Part of a small language model's weights: 8387 steps.
Each number is 200 + 30 x the weight over its row's rms, rounded and kept within 0 to 999. Layers, rows and columns count from 0. The size before them is the row's rms in percent of the matrix's.

# q: layer 3 attention query, 128x128, rms 0.102, rows 0-16,32-47, columns 64-127
# k: layer 3 attention key, 64x128, rms 0.107, rows 0-15, columns 64-127
q0,079,216,206,236,176,212,183,228,179,196,199,162,180,235,201,206,209,185,184,163,204,194,159,215,209,181,199,204,159,200,171,214,207,172,239,255,195,212,190,165,131,218,162,195,239,177,179,190,236,154,197,151,191,154,221,157,203,196,193,186,180,187,190,198,186
q32,135,190,219,173,236,178,206,240,186,194,188,237,197,193,209,261,184,273,200,197,225,168,229,205,213,207,186,247,208,169,172,180,195,210,219,236,158,256,169,187,230,213,183,242,243,174,153,195,154,182,175,214,165,205,189,190,183,219,212,205,195,246,225,171,179
k0,093,243,148,132,269,177,174,227,208,216,216,249,173,173,213,228,203,286,187,247,190,160,186,231,255,227,231,214,202,194,183,195,194,200,221,242,223,202,197,191,213,239,285,212,241,148,219,192,171,200,206,179,168,198,142,213,257,223,249,159,168,213,191,222,196
q1,080,242,222,211,209,169,188,194,212,231,197,212,193,171,205,206,167,199,226,147,228,253,186,223,158,238,186,199,167,226,188,189,158,202,141,192,174,130,258,155,205,209,190,218,113,198,164,229,180,242,233,189,168,224,218,219,186,220,218,207,219,196,207,193,199
q33,093,219,281,178,227,183,253,187,224,236,202,155,202,226,185,191,188,241,164,226,167,228,217,146,183,162,209,219,128,172,176,217,126,159,162,171,232,214,189,220,273,232,238,177,204,220,219,193,172,188,240,255,173,208,262,218,197,222,209,214,199,183,167,192,206
k1,108,192,252,155,207,187,242,179,183,213,180,213,195,210,228,215,198,182,200,161,199,244,221,221,137,231,186,251,177,169,197,251,195,221,192,182,167,259,179,221,266,186,196,241,160,221,160,220,184,232,255,216,233,193,240,199,131,199,241,197,241,152,237,194,185
q2,106,217,170,227,208,246,191,242,198,250,219,219,249,210,169,170,211,168,209,183,243,185,183,220,240,167,202,184,196,215,198,221,180,192,194,242,206,201,198,160,130,181,193,195,247,191,167,180,262,141,203,193,207,166,216,195,175,202,172,192,194,196,199,221,147
q34,124,236,218,195,258,195,210,227,167,204,196,218,209,207,198,259,219,265,203,207,210,190,251,229,226,182,201,254,188,151,152,217,165,209,196,227,192,298,155,183,220,219,238,252,273,158,172,200,217,202,183,230,157,213,191,217,204,218,227,177,178,244,192,163,170
k2,105,212,228,168,295,155,216,209,205,239,155,197,213,248,246,226,179,214,200,192,196,211,219,255,187,197,255,248,158,169,167,179,176,229,191,203,188,238,172,163,229,222,225,257,249,213,181,132,252,200,245,205,170,186,212,214,185,178,219,191,160,171,234,194,172
q3,073,219,190,200,197,161,213,236,240,199,179,206,169,198,227,174,205,200,211,228,248,178,231,197,163,189,185,165,167,208,216,197,199,233,163,190,242,197,196,192,239,213,182,167,120,190,179,182,172,283,201,217,204,175,206,167,207,132,240,204,202,209,235,176,152
q35,102,214,222,154,244,175,221,214,249,210,217,170,138,221,199,230,206,266,175,240,198,182,229,169,165,157,197,176,184,209,206,167,135,191,165,201,218,212,222,226,303,222,237,195,131,204,153,219,132,171,232,204,134,188,254,221,210,191,236,206,211,240,195,205,176
k3,104,195,293,237,215,173,235,206,218,210,173,153,201,268,220,226,186,147,182,165,185,234,223,193,170,181,173,232,170,158,193,243,193,225,206,163,193,235,145,231,217,177,163,220,141,236,164,167,161,179,202,206,204,205,225,186,154,145,186,246,193,186,218,178,192
q4,101,158,252,179,179,144,222,145,228,178,158,183,168,204,223,206,182,180,177,219,200,220,203,190,149,254,201,219,213,215,213,213,243,220,212,154,210,172,212,239,251,201,222,172,155,222,220,204,129,255,224,217,194,192,187,197,252,167,249,221,218,214,210,163,231
q36,121,161,163,232,154,184,162,177,216,210,196,195,205,187,221,164,173,148,233,201,201,221,168,183,153,208,173,165,205,241,259,188,251,226,208,169,221,129,275,235,169,178,202,192,102,236,190,172,205,175,213,161,227,166,210,174,208,159,211,240,184,166,209,225,200
k4,095,202,136,196,178,221,151,211,198,182,241,220,193,148,218,209,214,207,194,243,164,163,152,170,213,175,191,153,208,239,219,194,234,166,228,207,205,180,252,205,183,215,209,157,215,160,259,270,154,230,183,180,188,169,155,193,246,192,216,209,214,233,182,224,239
q5,071,212,234,224,193,253,164,225,211,155,243,205,274,191,111,212,174,180,131,160,194,220,202,204,224,199,238,191,271,187,207,226,213,172,244,200,236,222,206,196,171,190,215,192,259,236,217,225,184,184,201,200,216,192,181,217,217,231,177,176,223,169,172,199,222
q37,076,165,204,201,194,228,178,236,184,166,219,208,259,199,165,182,210,144,187,143,238,185,187,202,257,247,201,188,233,196,210,219,240,249,228,195,226,163,151,131,161,185,199,188,282,190,213,170,248,246,186,193,252,196,172,243,208,222,208,201,166,166,153,225,226
k5,080,231,172,167,244,197,180,209,152,196,214,175,122,163,199,206,213,200,238,210,231,161,177,245,244,248,254,180,290,223,257,176,182,201,179,214,240,200,205,209,182,208,230,174,235,147,209,260,208,235,194,152,197,163,172,193,261,214,231,189,228,197,210,210,228
q6,090,176,256,136,178,185,247,169,230,165,178,201,241,193,199,225,220,151,190,214,215,194,224,205,203,212,242,175,248,194,193,213,213,193,167,127,247,197,264,251,221,156,162,213,202,248,228,198,180,229,212,171,230,167,200,213,206,182,237,231,201,195,220,205,264
q38,120,160,112,219,204,216,163,195,181,177,217,193,193,178,200,177,203,156,233,213,244,210,205,211,166,224,175,159,237,210,246,197,257,275,209,174,212,128,266,206,164,166,181,212,160,249,198,211,254,190,185,165,238,212,200,184,244,195,228,215,188,173,211,274,217
k6,091,223,201,158,182,230,200,211,208,177,218,228,168,118,207,184,195,202,219,216,178,171,193,244,206,227,220,161,245,219,202,145,200,199,199,224,250,209,223,176,187,175,207,163,239,151,173,248,198,240,175,173,168,134,185,173,244,190,226,218,216,230,201,220,266
q7,097,216,194,228,200,216,208,252,159,219,232,166,260,185,149,190,203,176,181,194,203,193,209,202,190,196,246,199,210,183,196,181,219,154,209,230,165,214,181,160,180,205,249,249,240,190,197,212,277,164,170,187,193,209,205,232,195,238,152,178,225,154,221,205,160
q39,109,219,226,197,240,243,191,275,183,172,221,172,200,215,188,244,228,213,182,223,241,204,241,220,221,179,226,212,207,168,176,205,227,208,193,213,216,229,116,154,200,196,223,207,286,158,186,255,215,237,192,197,218,252,218,226,223,253,197,162,197,215,209,192,197
k7,121,208,231,176,239,179,212,174,187,233,182,231,231,243,197,147,188,168,185,183,248,195,243,243,256,241,251,201,226,186,222,223,179,200,151,168,227,203,186,228,138,222,199,221,214,262,152,172,249,155,228,194,250,205,236,216,231,256,180,172,217,180,216,243,192
q8,098,205,208,243,191,229,156,227,187,222,198,211,234,184,146,183,196,151,192,164,193,198,187,208,231,183,212,190,190,192,199,178,222,135,228,243,196,186,211,137,156,226,193,235,267,190,174,172,257,124,159,189,193,184,215,203,195,251,153,179,237,171,215,215,174
q40,110,229,238,184,206,208,187,209,184,187,192,190,192,212,180,235,206,228,173,196,197,195,228,209,224,212,209,226,164,196,157,180,196,158,198,214,195,246,118,158,231,226,217,205,256,146,226,224,203,218,172,217,181,218,184,223,173,246,193,163,226,243,178,172,190
k8,103,193,233,216,244,164,210,182,172,262,174,183,219,230,188,231,175,173,212,156,237,221,234,223,181,194,195,233,167,164,175,194,178,223,180,179,177,235,128,175,211,211,175,285,188,223,172,173,239,172,188,214,234,211,231,173,157,204,179,198,200,164,226,180,139
q9,098,213,118,191,177,221,162,191,191,259,195,215,205,191,206,161,216,198,182,248,217,184,164,190,253,176,175,191,142,227,214,221,177,181,226,238,150,172,221,150,192,254,221,181,220,190,198,156,225,178,203,173,179,266,183,213,228,219,165,192,202,194,220,234,153
q41,110,229,236,168,179,151,203,186,191,208,175,186,235,261,213,208,200,228,152,205,198,196,207,167,238,143,183,217,113,217,169,187,138,105,202,201,154,237,168,168,245,225,217,222,171,192,240,158,200,201,192,221,150,175,226,221,160,186,175,190,211,226,228,167,153
k9,119,173,185,232,182,192,166,185,175,209,193,178,184,220,184,256,176,198,206,192,206,229,199,175,161,120,171,220,126,185,168,231,182,202,200,214,105,196,187,167,295,234,219,225,160,208,210,188,231,187,178,163,144,177,194,224,195,165,195,186,158,193,209,150,120
q10,105,150,208,212,145,182,230,194,202,211,181,164,196,218,223,184,192,208,219,261,251,162,169,196,195,171,220,203,192,191,211,263,206,253,212,189,169,207,182,239,231,183,226,187,248,216,219,135,193,230,233,188,213,230,242,191,217,171,173,225,171,185,278,199,127
q42,103,227,196,227,182,220,165,247,208,184,190,226,218,192,231,178,183,168,187,216,249,181,150,207,240,166,201,208,258,198,254,216,220,236,190,192,222,217,202,216,181,153,181,224,245,210,200,145,201,235,206,212,239,234,198,176,262,202,194,234,162,180,232,207,185
k10,119,184,106,190,176,213,215,194,203,228,178,232,186,210,234,197,199,209,215,249,264,207,183,189,229,207,190,135,161,192,223,208,213,178,175,164,215,151,209,210,244,187,237,176,141,196,208,195,217,218,252,234,166,252,198,269,243,231,205,171,263,195,206,224,174
q11,112,197,200,191,207,169,220,131,213,189,185,189,145,199,245,254,184,251,200,231,210,214,218,193,178,228,201,230,217,217,207,225,194,255,169,158,200,238,183,251,230,198,200,181,160,210,220,219,134,262,204,197,229,208,181,202,198,150,251,214,186,213,214,181,213
q43,123,160,157,234,176,202,187,195,198,224,228,221,192,169,201,169,206,137,211,188,243,198,164,186,185,193,210,171,279,215,261,221,251,261,179,191,215,156,301,248,161,161,174,197,179,258,200,176,175,178,229,190,200,199,200,180,219,163,218,243,185,156,242,252,225
k11,119,205,171,163,189,211,166,209,200,163,234,225,166,174,229,175,231,194,203,197,202,154,178,166,214,211,198,175,262,237,238,155,245,171,194,185,271,167,218,231,178,173,194,180,184,176,246,237,177,228,189,169,211,214,197,190,195,208,220,219,217,233,205,252,289
q12,105,182,164,270,197,222,190,239,155,231,203,160,189,214,205,178,192,186,217,187,184,211,185,200,140,198,227,235,161,197,180,199,224,167,216,247,176,210,166,137,173,206,208,251,245,218,188,235,270,190,193,197,164,193,225,195,195,239,180,198,173,156,211,203,129
q44,126,267,256,195,224,233,207,239,182,161,216,174,169,187,215,257,205,226,200,205,189,210,203,221,210,197,252,241,192,179,149,219,187,170,185,173,233,261,135,178,193,227,232,202,261,165,165,248,194,217,208,187,224,237,236,242,248,206,206,180,163,202,186,127,187
k12,109,149,167,257,182,192,171,185,200,195,151,172,179,272,230,203,198,209,199,196,266,235,200,147,183,149,193,216,166,194,197,203,215,206,177,178,159,178,174,184,236,212,219,251,225,250,226,172,234,187,237,204,155,247,202,208,208,189,186,175,186,172,215,179,102
q13,128,185,261,217,173,159,148,176,206,182,147,209,228,179,167,189,209,192,119,145,148,223,173,197,181,212,201,186,178,179,182,171,152,170,261,229,171,182,196,162,206,201,233,217,178,213,213,151,191,181,191,198,180,147,198,171,183,195,134,207,191,178,116,181,189
q45,094,231,190,233,201,155,151,205,221,222,208,218,204,191,269,209,207,204,186,190,130,237,176,183,179,193,195,209,202,203,214,176,251,215,263,206,184,236,198,222,213,205,194,234,164,203,208,117,203,214,203,229,205,162,175,119,184,160,212,260,170,255,167,211,228
k13,112,191,189,181,246,147,170,172,224,171,207,231,194,164,171,192,215,246,218,190,203,222,223,201,180,153,165,193,183,222,199,196,233,217,171,191,163,212,282,178,250,201,237,224,197,226,258,171,231,254,193,212,171,163,153,177,165,139,227,211,145,217,177,159,228
q14,094,187,150,200,224,180,190,187,193,194,199,246,182,218,197,175,223,194,177,207,237,161,198,215,137,185,214,148,285,215,216,194,217,221,188,199,178,222,197,187,169,237,211,203,225,187,220,221,201,204,195,233,188,228,172,214,180,184,195,167,242,192,215,200,220
q46,100,194,203,197,189,183,195,158,227,241,217,215,185,233,204,195,212,194,139,168,239,172,215,201,165,168,234,149,204,218,232,214,182,176,173,240,187,217,253,185,244,234,214,195,228,189,222,250,175,178,202,188,170,226,200,242,152,200,163,147,255,207,198,229,200
k14,108,178,257,243,214,194,182,195,168,223,214,162,181,174,218,163,188,192,202,182,186,210,189,168,138,176,208,238,200,197,185,234,148,167,218,242,150,189,196,195,179,175,176,212,204,215,211,235,244,181,185,169,265,154,195,135,135,180,165,217,159,193,193,150,218
q15,132,230,211,204,230,219,156,229,235,189,199,189,186,193,228,163,211,197,176,173,148,241,182,202,173,232,191,192,165,168,200,142,242,135,217,260,229,158,152,156,162,237,187,208,190,167,194,213,192,204,183,215,189,174,175,160,224,214,173,152,208,213,187,218,205
q47,154,238,206,199,226,196,170,181,227,220,164,200,222,232,209,225,220,242,159,169,153,233,184,211,185,184,207,204,134,222,145,135,194,117,221,226,176,198,154,161,229,254,210,221,242,162,186,231,218,183,179,235,149,183,176,203,168,218,183,177,198,244,204,162,196
k15,122,178,209,255,228,195,185,188,197,231,203,171,174,175,174,214,192,198,221,186,195,270,184,186,168,152,209,190,153,164,195,212,182,202,212,223,125,195,191,203,228,211,210,209,216,179,194,266,192,226,215,185,172,182,189,192,235,190,189,207,183,170,199,139,149
q16,126,201,220,246,190,186,163,243,186,210,166,168,217,234,173,140,191,187,157,186,174,204,161,205,129,217,243,201,199,192,188,164,220,144,228,266,164,209,158,126,175,235,225,225,243,195,226,197,228,197,199,226,166,181,192,147,205,208,147,174,203,179,214,221,179